python train.py --n_layer=19 --d_model=96 --head_dim=64 --d_mlp=384 --norm_eps=1e-05 --rope_base=10000.0 --rope_fraction=0.25 --qk_norm=false --attn_scale=0.125 --init="normal" --init_std_up=0.077 --beta1=0.9 --weight_decay=0.0 --decay_shape="pow"
Each number is 500 + 50 x the weight over its row's rms, rounded and kept within 0 to 999. Layers, rows and columns count from 0. Numbers have three digits each. The size before them is the row's rms in percent of the matrix's.

# layer 13 attention value, 128x96, rms 0.0535, rows 68-127, columns 64-95
101:550554401449444553478516519533570493518534502510515467540420442557521540503550513402461518447536
109:564506599510540522527471511543525446498572484470510566541525486515548523546488502481423547529461
109:568535502542548514402503585513522510491510446423572465524454552486506492453504491449455576464501
100:473593383458571612520487477531457498518519496546437517448548519497563499375470446566541530538492
116:464459568451419443522518401560472468462505555507516531446617508416524645567518523611491440433484
110:457468477606537531501508579519458431524538520565524498488514570499479591474561514545567468475480
118:507467501589461541419524530492507440558554495568475473506448490481527524449446489573586529449459
103:443460635422459526485546408483511500508587551486412483556507477423413594515469466539492482535424
108:597508483408545611538553454455549526541524488455554482408485567488434551518509532606505462469546
103:460454570457518445524533434479600502405472577418493445583530516512514574544460464478407501497473
105:498498546483458473483482575474434434554527505423379519566462476549491506463508568488450532452516
101:458430580485496528507514521517467468564475529431544417522487480535557486504465462497536499455509
098:487423432610498549529555572513425497541513508477518455475440511469439513478513528599600463533506
106:570458505544512573511526529430524457526527438560497473582546511487365548461494535551591601522491
085:488573361461535448520459449456497475532453458558502480497483465615561507458419558474489562543504
097:533576410502519538547542482453519538479521518521527434477501479562390447506543639421502456493586
097:556598415476537466391484529467488461599495473520480408488436451485563557398454540488472557482586
096:567554516512508476480525544572439513463546537470537446472434455467526569589646440429494534524469
100:480536540564500528395553477465471503554544421546415575470461528495568497459570427590510455513514
102:418469531484529453452536579490462472577524485560480568471518485482473512555506442516543538430429
115:495474468525557517518527509434437402508486449567436501541447476498536428410525516488519526475516
111:476464569492460589601468605563477549458499521578542495435538471548470502384470531534552547463484
103:476528417493493616495432443571488566495548479425565485451493527442526462493465465480530573514505
110:526473425409431373454481404469541559442443514446463615560431434563576514483536488433442477477505
113:555501490487524531484467486452572580464464564422463415562435496564514480531486457485501559530475
110:537480517462563494429528444489512446531509428534441630502568525487413490463560487460521552464527
096:570487610528493460533558534426552543436504500566479514552524545434527556496562482532562457535499
108:549520513391519387524473471449563487551442495580496457465516493523440511434470466536506524497439
111:571418458497459635509512621570539497565491502448531525487526576497484488447552453467560497562471
107:506533437404474434549496377533482466513524559570515532455436560429462512471432474502478372503522
104:514538486494494546554491496572472430514469532517588379463471492572478493446480586515503512550504
103:525406462462451449585505430479463487492547474512502440576491494411488371551555397432485506443430
108:587500517506477536455544474502535565471581629478469498564516502471486526496501541446463621484487
109:443479569498458397485539420506538524514500491490422494579550466504459456542522483588454504519516
120:510524527480542587476495531468461457598459492529485663422496500564555496476494556491493515528559
112:556542493419547431481433476544484487500499475538552440476593488520567466410495504508450485497510
095:519463394468519478498508427448468528513490522489480497471538462485496540484606505573452550534484
096:466495598491522490555499525540479514459569460553479592537468474510478434492502480434552478556424
110:556498406530459490502487436541525515494534504566513437580464474502554471512461337443492593488470
105:368528459471520555490446567538453521521493507540575520444473523548430520436528654497493563418508
118:571486500459505427536474492461551539493522428460615444548475541494485432537489398484424577518512
093:426501529510450526386435576496569497568513524454454500515524503460473510583522474508448519480446
100:572480458528512528498487502495541541598427488389560548408530484549497597520545553515607494495474
107:495420564501500411546545518447495497438556545632503590501560507496388508512515530495475474502515
110:577468513475494459599516421428511613410435544481620462556507550432583471543522504528514456436507
095:562545461448508499583532430633440553567481496479540483524479479508433442492533537536441450481562
110:502571495576551528503538523470461416565538486541502557492501538437493523478541514588583476470500
103:499450578484502496561594511467576455406539552472505453592579486523567479469524481613483523548459
101:519496389434452510503459491533534617462484489467594447487409476479512543532475541507392506470504
094:544538430528505562630501528498447541515507489487544603570501548434452531551559539568542478496473
103:525508582556547559413525368487451524561523521515583584511470477460553575490528524487533495487594
099:527493450508451589569431467446519467519506512386455446576510503522482544551456455514477487522516
110:452530487521495414461503434600488516636510513474525448510397551557495468470569583555501497544459
104:480519356526494557499524486485514523551568473521516511420446342566566504488513430500535587461522
096:582491453536527582506507595469461452592502488572524531496478527371553407520533452605530428432495
103:531572531478557542441467626518545441417533452425637364506519474476534577540508592452482472502517
106:566505356585522529452486483440501474508518462457455486465468455541470446571475554421537567448521
111:462447500533513374538553457459515459454451548470449487512547374492563397550527473417464592478460
108:466478490420516573555517505595495599455542556483457498521451562505563479530499483454454504551456
108:420512601478522560480434418502553451482545473507537502551505524360528591533492532480557471514512
# layer 13 attention output (transposed), 128x96, rms 0.0663, rows 68-127, columns 64-95
102:501447453566505531550546536436516509516577482489584530477517516496406498550505483435392474557531
108:546388512553418581523543490571641479459550562435453536508486440548435467431445530513431512532526
109:515484437570469568532576568542628502532488486495511522432619500502486484582536472495419532495545
106:539468533469390462512404470462441560374637455488513523404467468432555490435463458440546461569473
113:472496487522554478508576531443474505591445528501439430584365493519519570415552450593444486521483
123:546490552469541469456477434558448487555505352464565498539473555479541497515467516519681513514536
108:511519509507422458495458446510551599462497415441449474518510500479562506462532596456602533524540
108:445450462500598514444575439482497465534461608440521469534411495476543508436423519529559438577480
105:426562510483537454595589517495495503613506471537458509446552503494541506490489447439540502457452
105:498461506484555464443518528441433401489501603482536449510424440509488546477505496495437546462441
116:489484536472417532471474482612557509507583533521484494532482580551453508494532493406572586574548
106:424544495505392509491473518444566488476377576464503464462596490488555467501630528484413513467553
103:514597518488574541527512474508509462505405380527576467533554525481560511501499563474570435522492
107:440572511459526509510528532600526448497558491492411508478583481504482465516464515482694452543522
091:565565540514439554548447520499516526464499514510395525464434457552561477476568527426514554402482
101:568534481563526463581533511484487549522448446512557499462546457469488439583588580448529550515547
112:542537459484454460590448572568630493529496425428561474456576516471508468540543496434472518478528
092:585555478505456551473516457469506532520449546459514493597503417506514455564469473511478559513495
099:482447413442450446506450446471511492483512470560531478501499577451465445485451544483576503548441
103:438517442484514449542495464435516401598538457456512503516457482540488411484429413614481443493527
114:474467457465456548534534457543476563448458558589531503466511527528573476549433534542654433524559
109:565464478569550505411536462517591490495498427566419532523565543505497571473457471562565537521613
107:490510572498449478527478612526588520426590409451444590513537504490487609462492540487444538531501
121:461439461534423616525584493455511420540474569562418491475504477524511502470429502563436506531518
108:504475488538420502451551559506408372429533605497517490465568440480481452474419480448498491537507
112:504459539588513391496429483565458427600467461555500462540489570457529498487404505474616522441491
097:480510398564614486480448507568471424591461540490474488527465476468463527555491519530622477492511
113:423558471526522552467499554422538547494495551536442457482468437462478419530489482545453431390477
105:596571599572487471541461540535552486496571406514603466555536608501421562518449511445531482441483
109:466435535511544489592509436457479567526498512408539540496482467486498502520558543440476443456509
098:553485578535481499513519539569566602490454425531520525514593447491505524502567492455415509429556
110:431511488467493539459535500438441473487503565513501477511562535506420470560475458519442422522502
111:572541481519540553459485553587594501553528573494543532492479449470495588566414473415450586569514
101:456411411462543570461611536443512417509474628519452456481517465504476504465550486568392511542455
128:511473516492436459631433468552556510533473453505469511500532479540571535399484428505556538490500
118:514444495547409464450421488452460579594582499408483480433549458543537474534549427466455487514540
105:491451476480392564430440501443471561485667544508437499477489461471559447481444420528378578552558
105:501476531499568517424532436446536463484471544505438559541389542535391517444481440505571522569486
104:464537471515501584489434547515547549403574496566486457565488503539554483489502530456489496525484
115:544433507513476467361508466596591563508591458537496521508472444496495483523527598485543567460595
119:491558438519504552553540551484495425521495570447488563432592520524425522581496544516426485378486
095:439484545519488531485534575508544422412540533449476545481480409497467459429436521590392544554407
101:432664529516471455550519494522448535540485442495472523525589511494523529537490523476564582470555
098:520483470486662554475592447499441415535461566575509500472547457435494523568441465614434496548543
117:439535475503544500505530533432456467587460575537509478442516526471496530563595450484465505462431
092:538503545506452551488473521505384579501524426452542467461544509395488508482543451454511465464494
126:460492531418491440589491530507557495544430329509541478479576551438542476489499491590560401528475
099:477477464615484584459525550447509473565499586502461449503528472501551506467511431537409475613454
104:536548593583583534464491575471608516490532566569503560473532536499478515525590524469277540436442
098:483526523487544489466519467535420433587475427448584509479499566435478541511459436496548486431465
106:590446500563427474522494479556613497627487420460540482538454514454589520447475649440532537572508
100:452566550493403661499549573585523482378496537541525533568498449508524511423561473490495501555475
097:545427541444403477477431491498472527497536387482504449428505485476482451530494458470523528438393
104:525568381495406517474486514484542561478524446478464496533507528589595507510547563490523478540537
097:478548490526486457522406449556522546568611449448560492430568569455453448483584472473596484543513
107:515618576469401511515459527613579576450529485401532549484526494467484478549545437461533494465514
104:531549530458501464540453503544521545520422402528440479497576547560581527532474578399580548533472
113:528489426473472569456543494449488488541504661533454511529467441568469445542461449567416543603537
110:456421530600469552512510497430572504412526545520525548485492445540429524494450474519367540533541
105:440565544492461499543539519509546543443480508483542555495356584510438528472479517523457555546427
# layer 13 MLP up, 384x96, rms 0.0773, rows 0-145, columns 64-95
097:460486470536520445438493410528481453417520505465540479558536481459461484526556639546448575470567
109:529469499451498459526526509519519519522506554466411551522515484472559460621577516449462539439488
104:439509532473567541570419489488531432500467502519498404446558547554499463534494555505547553465480
096:506515383475499538556489465504525487638527543514444494517503504535494436465475506518375476660488
100:537459532470548568576426504513548542507520504463520401546515466473518498478476550521467523465486
106:588478407464491540472422506522428543441512480487509490551551486383476463471514564413477568603544
099:473511493388540413562449485468459446545482611504478416469514453540538541508525547515506470501515
102:500496447476609609542411520589538482499478519542503500478586517498599482560477517503543571493549
103:540525488588427507580402522603454421432491576436422503523514461428493545524572398535516589549445
086:433452516441447520484476562514593434470476522535559415551484555454390500532442454461503469520513
109:541439513403570510509473549535516584487407570438490477489509495488602471489491514426457592565438
095:493526406485547480507565563469468487489460589541453481485458450445509587530490455482504602448528
098:476510557537497400505480497494508470541354484598498416474450506498411440517507550470536524565605
105:500549521467527471478397511565457373549496527388464493478503493494497515555491436534466480505507
100:508478606526604565523438511440484449525442523585396504571440433444556524465593467533447509497596
081:567552463438483483554449475470476456454479452519405477520393409409565448484590418535499437505523
099:447501582477476511548438465579608528436500564484495492587458493457466474573528435539468588571564
106:488530548502540541447505484465605462633449512597423448575585494517527553503474508527408517559472
095:640435512473533507465473606528458408475487528552533514440515507570537497474473485462501499536582
089:468528487483487541415560403432532537586432489472417491556512459463562540617532546508423472504490
098:477529457436500415573545553485504514503485518559507474430464380583500562470514539532434518423521
108:572497445572582553532472503557494504579413536490507501594516524532437500611536522503568540537511
101:445446507464490529550475399645567436486452515418435527526460538492457454506556511439546454608512
100:545526460507463414520472472543563487555480564456462508553450431508509462495577619572431461435500
112:526507427502510489481546606592495540502465510540500495481468462411442491516544510508436526494644
088:569507478479507524549435548486518566509448529452442506467411536442536488501510537555469516512470
096:473476442472504494430557482515478499543503515466378474442483489421505471474502505581458511503521
101:584448471419467494526507505504594486593445658510502475539562479543483525545599457455506561490523
095:563509507415547478586549487549537566515462515441538510497436484496563530447514539592508621558513
101:479441552540584427455444453657469494464511448475553552510461513434455611518524498562492593545497
104:523533543476541468583418549499433462523455549550539580491468454494506480487476421574494508631549
094:516470475435540522605463499507516510495513493523531571446550510453474495536522499497574408512519
092:519434466404576496505432571517533465546547566443501455452443499483530439514640576578559527542459
091:520446471455491447534511448575548539493447479577610440564500521485520522507479590539512590495478
098:680549395468558480608475413527528492531426518490406492518504505504506517513492496486458492502468
100:553540509507514534484509545586530491488513483534511486479484520493495511548499568467534625493545
088:519528472511496365523515467572542525467460530506500483611621464442544560485496443368445606486592
093:502404448538525458523448467545466470491485489553441573538460477520520452579502496470557520515452
102:550411579487562500470418556536578559500518486425408449494521478444541565532526577523523467528503
107:506471493524561550488478492538580488547480492533512526463432504482473487496501476623461530482557
105:430453477435496462486394368494591521479510613509476492504506405392501516474483614466450469532531
098:565460511577587531457437498541479526514506480651549520527411492515422483533494533412480504491582
088:494560363557514544486496586583498473574483508484482557443450472515514506501468602467484488491529
093:438487591464464578490486612575496510474459469464502582526400522484544540542464581522537548508577
097:466544575544502504480511543418489394496444565535434525570505458477532497509515489522470561557498
099:549475494441464557413564458500536555522497515516461516538422494437413519503643514555520587530485
098:446371482488448544552412483486543471500560541610423497509465486457547489474566538508363560531527
096:513457411547487544497487550501597556551455553523438394491543533514431514467469567519513495566560
091:549566534476561470542516437426482497583412595512488517505532583468485592530637481579454448429519
110:465433500484479568554454444493614516455414510510490571509527451541432541549537557435444576498546
089:413530508493556440457520535529527439597414567531426539587489450519554550555506566569534564543493
096:435478474384548546525410522554604542484397487634543497484559458564611481563488519492588503553507
106:582495442538564505468420535534610568475443525570546514520400466507459469583489452544512563531474
090:508488509394536543484500608475495449520406448447544482504483515492582529535487561522518483514480
114:533497407511499496517414439454420454487448511577491590477569466474543519504566537561518558544555
124:532508516476592488488478573596489437536454513471370488578541446553632513539552501389495634542498
099:553476418481538580481451427459494436491496522508539469538534514430501519490535505486530561531546
108:440471489499492492584514509500517515601536542631470445544563407582527459521466543572469476517502
093:471452512432562525460481433587399447477493615519515496484438392500490509531521553499478520472474
101:623539511520518493521486516595511543540488477477512428507428581454518408562517432607483518550643
107:444440456474502471487421513560507380595496575485502356543516495457580488507447435554508533588475
102:554489471528569504491532516565566500498496579438496435480539554428532523470495543543489510531561
087:510478564476464541568500503476480576509386437534388517460453525484564523510650520464472464486561
116:515501412576526514477427520509555450451493560457412608481484442390570536538535532494496496591570
111:598496536468565502490558494517491456477534548488511406541544481434482619483384442514539534615508
103:521447500495502529505408540545453492548563538547527426484520485424545555460536514518401503564576
086:525502448561505563539498497421574488528500551476574465476462382460486487575626439564418455408531
090:550566437485565562522559441494511455505468446453527420522450494459443500638566480560533579511576
101:550561503507557463473503446573413499501463522445543530601461510452455568586553451478529543558549
092:500469459511474537563520451542522542509469491578502503487538446478473536504515435456534498482523
095:518409544476495546487451473593457542546472496555421475397494470539497487496548557557480508429467
101:479438484544549531448472480549460526466439466482396542425496538431467576568464563513496483454567
098:512530491495595534572517434537572513457493585509516501415560464496622441502549488553526526466521
103:528451506471539490463477499543452413506391520550507492609527525551560488437505556462522517539477
109:533439418561577516506454485522553442521406516535592547632445440554501434624492481495478497515497
115:431472432475569510481402579600538526466546527529522517434483447480476496480530637481468569544527
099:442461456434548560516478446549496424543483515480482457412457474511569413595467490535508529430490
093:455467480477448457617553526510510480486429503519506509630485515510578500518577540477399463543544
092:602392448491569455391495553565520550477513449435452541482459513488471532489567548485498521507582
094:447557418530450443516440596538459489447468533438513489588466496539555529463661586443575543521518
116:536510455451520592513484542476576481470512509500502487585491515429523548561553540431543611547491
097:454478482504509495532412484578483554450423533443466500505484483519603531448468532514525503505529
097:506410534468490476491565470477476469555503551516470441442550491434518516543559464558545512607480
092:615538530356587492573428503461520495490468450402575557568404489545554551451602506494482549488549
116:517402563518591468587459528571661465523505541590595503521501466501446457502498484475510483535460
079:451549481515589538481542491535434381444461556443574560563523580417443489477553516512460536570480
090:492393481465521439501447504535453538530481478470549458456405408550524481446563568450433523569592
092:585500502477595442448505573525587522591467532523496564542441438517515580501548494516497497581481
107:526421524478486493561377494550480533512486539559469591401499481503560460502474440523526490406661
097:458493535440529562485516460543548516484427516549414490495534463508448494538482461493467485464423
088:452468530449485592508552494408580590561512499518579561573520529521493547575420522569458486540559
096:423512464455558476519484480486500490506458547543561493554474425524662451488546495573510493530484
106:569460569411547458548521532519510497574520547436429517607498483401551576602565490461448592554445
098:468591516467467493496509552576584572512521503520477556578537469495497450531481493470439453548519
095:531530531395513500450439594430545471479541545486490520511498477549431528523580514477457475434480
112:573483538450493442457470576473536496592498571523465553417460450408520598464497555533499489588637
095:492563541502517503536452581467605455502451524553596502440450438542427552588560509581387554532589
089:504522415524548533436517520561582553554464495469526386484546354475499489481550558561454540543490
114:440525417490525452507389470563541421624509586515442411507539460524538556527454463455535441522586
106:427435539450539557461519498429426439515452510474485443460527503444421579457484485560476580618586
096:382468523564570477585529608539501409515541543498496459486432443477476516448500629573464546521538
092:534522474591566577493492480555593558579546483518438486447492462533469475614515512579524497457516
099:488491421477538438483517588457583436636562518495470479477494431487573460430520463493478508558587
116:531450361477527520463524513487546419453531525581429584544477464482479430581521526539452488627548
090:581492453435510477522488505479512550502434538452456506494511542431611507545469468621470527493523
084:485494456566505481560467453508520584486497500477463459553465482557492417589452582490551450551544
110:495470465415503524523512504530612544453447574557513590491459472513528518539455434550450457558558
092:457521542485508469503506499516506488520450565485415508581403551495480509514514442469566454522521
105:513493484492508599513465542533528513477450508483439504592595429534519544548449485498469616537481
107:531516611441519549541367519510542478463413562540452459495537514537433403529533445569505613500504
097:504543483509517484478429601487605500567507502511476485501463481485505482570478543459530573518484
084:495445551417513538505463500541570527532432486475554557504496500480508529511514438431525498432507
096:442430473496523443441458455450459407543416500539412496537472464429547493574476570537501536502441
118:475494577540504529592383535574454493498515485450445448585525492507530456534546499582517486487454
093:418455401521476532570452443601446573483523489509476563614481477514508565480489504514565503467527
084:469536504468560485488521489570444453508431632510576425423494530527435420502482561591468493491564
103:510429467472568485481504563537479417486444472533570552450475422482487497531472537496405529533502
104:479460488436601544506483461608464483513534552441435563524440518567561521488518433516467512480572
087:548534491497513471455554521472514388473480519557574394601489493511474394465519568622490496554560
118:514410599523525505556471519378497541526460533537554564529489426518493490521522442516518529552623
105:477452483496488447377423557537520485514478542504526484503455467519453559516550463528444494574555
082:592514483532508487482358623449569512541461556503504385491495448588480552583516419467457439523502
116:509472475519543463482534480469503478551481527530457491512459472540481532527513581458425520621554
097:488494536476522576521526446551520483481419544490423522550454433426528557496509526457591487481524
105:528514453503608472454472499477478476555451500549505515495424434507503509594503497557468535566441
116:528422483519519523504500577568571397594496557470468403535463527476510489527527533566452531500532
103:525459442482608536465498498498482537563444518496459488539547429443648566408521499554534467481467
102:441538503455459480447484415520448474478496542536429530582387421535504480504455557555450613534541
105:536501550558495476497361516544552464474460511495496501480505505543386485519538494465442479505511
105:605399448431634440531506513479511384573568629452425485490431500488501550495470496486508624502520
096:584501527559545528450494519515433468566497471414456528576483488550445419557429498528512550525525
106:470539494487633530474516531523518442539426564504380549518465519505551433535525462636484574527543
098:491520526540521507536488452541588530455524526591507501528525343517523527487518532514485498461529
091:484515558427554478499424497480490523494499438494507423469426564517436453525478581481541469484528
105:553543572434509483512494567590550512537514505546489465532424501471562456586458530601490512443450
110:502502405528563478496447497480534385529508504488430440457496492416471491495497459453474512477444
097:548513502431516551466457604449522517545413539388542457452556488467561501496497437515470543559526
100:503401437510587484532385513527524526499501510597496534486465523491563469613536478557550543541496
096:562494512483519530510440569547515535504522527554513517430507409494454542545469557439414585448545
101:462502545493554471554491468540653441501434506558489520548516438539499534464495509428537493528489
099:435511480502557447477472530534481494459512559424452396438451521519439540575487483492483529547521
095:478586473432474434508441506489584479509449633499550543528571412511494510495530487429464483531623
092:421429425537489479503424637462471509519424547541520494510516503515558491609582514467496513584497
108:477426529517557538455525455519457451563438547622510548484485497541579517580497495570420490489552
113:499550497410461489540488483556607525489532481494482403502482470456553415573483530593480466479476
096:458506535500573398439490547539475530521502538466489419579441481599412511541497518519515519549502
# layer 13 MLP down (transposed), 384x96, rms 0.0771, rows 0-144, columns 64-95
092:484465493473494452449502548466465434438549446528491533450501498488500497493559519540474492443443
102:500549500485405575557626502543498463487575540390509513448492517481533517584509527408450448489423
103:512536494486517542576441568525518612576485489512504424489410466475453494515445517460589530541506
103:492538571482498482475604530493480440491448431497586533510543518431456473470507556518621438497494
101:440565454480510436505556440533495564479461483589567538386560524528538518589661482426451475503529
108:500544480543562508477420550563571444499447465447493494407485524504475443517507480485482448497502
099:463527424453511400413471440454511397563482547421510418499487402524516479402423534529395470478490
099:519463511498465513540563520463457588509460525493583464412504559542470583459555498476496439575410
098:486459499586582450412557533567497560473555592457474471495495515445472565437454617482543513373509
089:480579531613531548467552407439439470547553490452499519495419590565487464510510490510573424483537
107:386435373502489547435421519541408474532408484605549486466510447450554473514556496493497566518438
101:485473455503446440506454536440566477530504524354481527555458532417537470503426495596455537540517
100:483533468519554532511509513515555525436568476581486394462513533552457557459424484477414463543455
098:429511427477530504503523617525515473387583501578477533526458418485483543528563486493505552482521
103:530473446480569527529485493490512528564422435414577511530444574520553522602519497527559558517464
088:437516505576567485476538515492525545562554401512462567501611612553487482472400545510631499480419
096:566520517495480494416456494421518523548494423440573487497461521497529577451525545480540452462579
103:460563480474489549519567478632489443501511522477472563517544486460499501501458444420478462371508
095:416530499498501476546570431465609443387437473494559470496515409498482553477505410526529405481474
096:542528545526490484543486466438575503574541534548604468474562441508526628495449491546608627507485
102:496442587614534518497429543388474507510534518510496604553517550512566454480412546459520526547566
104:518554516402529459508493586515550530560540534523441481492548526459454466447513521468493463594528
101:403572494451511554511499538494598547489504479519545525469538484508533372442527582548563436447421
102:493512509586535496477436495501439490558590431438565504490493638493506461468481521451488547501515
109:493420530423538505488506519409480498579487617478478501542466515476506598507496427453495532564429
090:561513561509495563535636448478495400490586545562476573531499546527452508567500554450486569398589
092:518555616487425496533411490520528560465616501498518500494523509579459519538469516529494426466523
103:498454496571395411427552449407497563482434437513497424550498538571561500423563443464471528495503
085:460576499497468487392439451455413529478556519578507461535490482465621454524507514521475500586499
098:449407573572492574539602438466525476484500501481438487513500535499542452485542461444459502495421
101:517591528506457502493545481539527616440457426477545558496569481463483498586522497455500524475447
098:483459506551452497570604488467550553550622537467476553467567570518440489516480438589482475476505
092:416438520485475513495478405545456582515449509593550500426514498564511562486456474488571484509502
086:446513526450439545521502461410482549563529396508431578420507564534529514472570503529589427484472
097:577527561579530529467538479442561478526414515522513534480476491470480571531488593533478578496494
095:401546555543489521540419396484427412595517446547509535498565522480447482454484487483483405487456
099:468444514533559601531513486468458554501490502469459529607460523505528510523351535572570511485453
098:519513549435451494544409455431496533460515489430562484513463516472563516510570525460520500443509
094:470491445485511530492529439414464527508497456438479531442391542615489426529530420546517352453520
112:486514559493487540477453542566482474534515579536486446507464495485464504494427418490533432455404
105:527583517507465525465524544476421491525415439537602418535533517542512473535437412441542545435441
096:528543514462553372489482466441529541503464478438508425559556479458499502473582505591601446537488
086:534535466556495403445528530513489544540532423447510546557392562535459415489448468536511535485474
086:449518484594500526409546473431520457560532435495511450499535490546455580484488538526484530497567
090:497465491429512468488530504576468534429582502448421494437549455526515454455484538457460492454485
094:477469463467499449507570545475453474469525437576548505488521473452560509448408473550512346522432
107:473546480514614487483500480441484461560428468385479562537513605532460531491467523570538488418489
092:446449543497438587592509506474523495507554427500467520526480554527427408436516495560492541430513
092:475555512478490459405480473601469422511552537528487516556577479558542532465480549466556542456571
116:437555429485497456494520489521469556551558595416446480433514462412460495530457545554462485514597
089:564528434511409431518453487474495546435483441396495492503485539479499515560463489499677478486492
092:454586578500495462506526484532442559518575528398450607515489525500527450497511500448485495443473
101:506538534567543488519500543536536500530540566551576462500586477531554555490534474430461511460520
089:482603467507498538409498491485606555544550477540471558438495529521412484477456461484512564492498
103:543495457461459534409465584550550435616540444463429472528539545467553553497523545488440490492465
120:550472498596582480501497461388633468440477502570544492411552588533539507583475499529436473460456
096:492449507569461538492516509483575618539480443594605445395456484425536450446520409481540477522406
108:519455416596493451500469457513551478553431481429523536511523523494519510448511495427542463489518
102:431396420479430535525496572501506458516573439521500416416467594535446421408442530581396490454473
102:548472492541417561397607578579514484504558510489414459515418571462481509500513560481535531554430
097:528505518530455439479528551490476461474466561457497502473517525619480594517514533446568536529487
098:516493516590490477546530453521445598547472531575522503550559523420644471477539360553467500472574
088:626464485510477469500643511585502445453549566515508508461462497511582511470445407503503502408420
120:463454491505485535538485395461476498443513431603592544505517499517592522460575498493522573508575
105:498519487469418483455471570515474491559501456408579602489575503588440405419510540489466578489506
102:528510478454501513507479499511431663527553534484580452506489455458445449579477457498502399564511
089:514487500492580522455476571500452479504488682481461453511463552489499523510492464501431579478443
104:480502546495486462579536590584512546466465541471514557514459439448484526458461471524498366514481
096:441399431480542537371465471566628630459524492457460540500432471514527553461451558542583467490503
091:501531522487540468462338553511467454544420359472448488489484534535513537526460585557514577468572
099:445528527486476443591575487513400477476539444528606495481518503483557530446569486473452511476477
101:510439495443475415530508521514479536441569535525466408502506513505603404420495527494465536522463
108:582356447569481433448520487463473507492489532462538480544478630486460501467462516449411550514390
103:460391501570494473509499484468539504460486482544454608522567519466424542538598419475484511532377
103:421536551497546566500479534508508453515447498554536498536483497513623468450348432576483499508486
110:555535558431541409500499538462551580485453505443511482522493547502434491532503505395528535517478
105:529575532529439462469477588539472524557594570479453510537510528447469511465452534520502520487453
095:550566516541583486530515464459553445572513533563484582483460483419461438546463476505568467439401
104:468535572472498545507516369532476459487593557519459482438504490477476588540482546529504488501480
098:520481464472502557460618399559480461491501472520529493436544402454470473525555545559511557540484
112:574556463541520546511481547486539336521520533538501499447600505574456448509480402501572551526478
109:499480465520449526435561554498479467492497476548443497492438464365441517486517440420497548531522
091:509430418510485516532516445470459435578553479492514469549463554527585470509469573426466482459506
099:414649511472459474461535455532478572550452442559506549463473469448533488520441544530491487534504
111:524480418499475531512472526552477410500508487446645429497483488566529541475452484544525469532485
089:443522482547436425480528428563486528462474515455552407475485550513558438552423525518609481472532
101:498557539502496461376530464472450478512478525432617480517597506474497521500436421456524551451574
093:530579450484465529544578501503452521461475392463518483595498484548524389484421621548577558450559
105:509543461383576520554517566542425462533533438526379584577531500484450500479529550545549487492411
090:570524336471455539479575560388451552435503456437542564554538538534510518434554489447500558463494
094:525524461535491417471495411524585527469533431418490515421566502505468523598591516405530451455514
100:524493470508518597532516486514511554541512509479531525521507561485451471439463464495544568484409
106:531564499543468439425469489532453456518591488587491456472552490551491367433477513484448483486535
090:476464560576574469479485507425566513456537453498464549534579465518580487479563420458482455503449
090:499575484463431497471489620477515572548555433573480531534434532509471508434370532461491586412449
115:434516501472488535522445418497512579588537471449501463584484529558461428528534466480519593471528
090:532552498468488495480524489544454503478391600480524551591519607493479622524397557521525516578489
086:491470459504490458599520433569428540453507505564510538488536575526491493503435419480535391492559
116:526450555440556515534545556551559575518500450544580495497568439543463497442558503472642515510424
105:519492504515448437435458527516518456521490430430609487452512408512488580532574552508478517517572
091:559470404429499563454499450542511557469457527437457537475520517469509480454506467425543540495533
097:499521517428463420511517514514527499491443454600538427585472535496488449476476390399457495591477
098:540435642547458483483456552548498512458482458509518560474572423477433467516499511520512465518498
120:451461457510479470392444594529420393567577543463566536481478465554496503428488618574465539464554
091:494474477503562436427514449530368392528491436500518436414513549495474511430459566469552521487565
090:584519556484312450461474526402475391470456471428514524454504489477471527520562433502389577472477
102:492464500510530541522474534499521507418519492515461449473567528453504418485461524402553534382534
097:481515475529527565484524499480472565562490508441510487463515554553510593448521545519518518450521
096:531526483509410504420485494466510550531636524513413450454523565550497486520463501444507454454498
108:393433593451565418445587557490437503531507600525491547496464516487450523470479479403562509552475
096:558484413500457537442437494505539560500502484508465521475600502550438515474615449524464520465557
082:480481535512435420463526490510489511517520401549513560596514574391485437510488497542500487535542
091:514465449505471471495500517517511553547513579381487392527530505422455485530549452556448464501488
116:501534516511516537516458492549466384463598433599498462502530506410509563511492409602508518484430
094:519529586450456505542566477452538506570509564479552424343591580450461387488520496555480456529473
087:500450404500424512436495468427570500492533436521453473542422560491582513567526461443494513593441
101:407533452492450526483535518475469544636556498506473583489488485551477524397486512530558432490556
099:482407407599537518518495499548449380540447439474480503517481467608493586516471534509587585586499
083:497555445555484457497533445462496399522585555579464611480549485447492544608537388443525542516429
108:390484497434524537571512481506487488472482533546540486489489425500484500564471535546499558452436
111:440506486482544560495466498562486516523497458455433521505454472482608479529450454444491567444472
088:512500634399578451487540495473408431510534501433464484485521479583533528420575406445592494474551
115:400505574470429419446532458528549493540486511505481536540511437502494480573477429549507491565417
098:537622441432508511549517542465461505529468525505514548511530553493450443518525546463419586523467
112:418457504449490589482423493458544470474586461507487490493464531482558473485568499502434527457487
105:541491473481475501542555436526490577603565580475417523508484506481471441514642472484500502457531
100:616527555455440528431481434495591423428567518498537479542466488522396450581397473535542514542481
108:534524497495408529509463514518530542501532518427647430416570441469555417474546563561541538527469
101:433482586465565545436461590391459442527612529449526479501448435617525570576525521533419456546555
106:414462507503489479410500526478595463493523497403509460486460547515544568449577495419525511424533
095:573528581486480498499507467420484514532523458468517471462544561416560580525537525538523370479492
102:536577500617524433515468464481500520374474480475523412497425509600439466401470520501518427473486
098:515527456597422379482535525470564497484515463549395516545519572562559556533408540542556417503493
097:414479538530476540465569508495522544490505466427459570491514507557429540558527478557487541566548
102:509539472489507486468512472561428494471539417482602559427458480432499538514551393467562490504540
105:477506573555491455516407547509543537528417509503553535541514553473552527552452517512520462559526
090:597531481554545543523533426546445480460431476477515459496558460456509542404608514495561514515462
093:427573450556595511555427512446509473548465535441474459497456573454562595471459533407584546386510
109:454420514525443517560525468450461485519459503513481601526468495587495571445570501483439373500470
106:484490577496445486536514413458477490610555503506438585541505479448481495492491457522457450509444
094:541508505408548473530567390517436577437571543448476495603447405543540499583556505426465532558515
093:519552533546526510399504514457569444555529450523399531519458494607523509387462497525461502466504
097:496499515470491529567550463581567531485513533535528468468498573430496589459420484489492605494499
105:585510441563487585548550524539421525432494512510508384525469494621500468499468486502555508474403
111:558469460491462522599448482520545507504534385580510524489504529481516479543549540439423527439501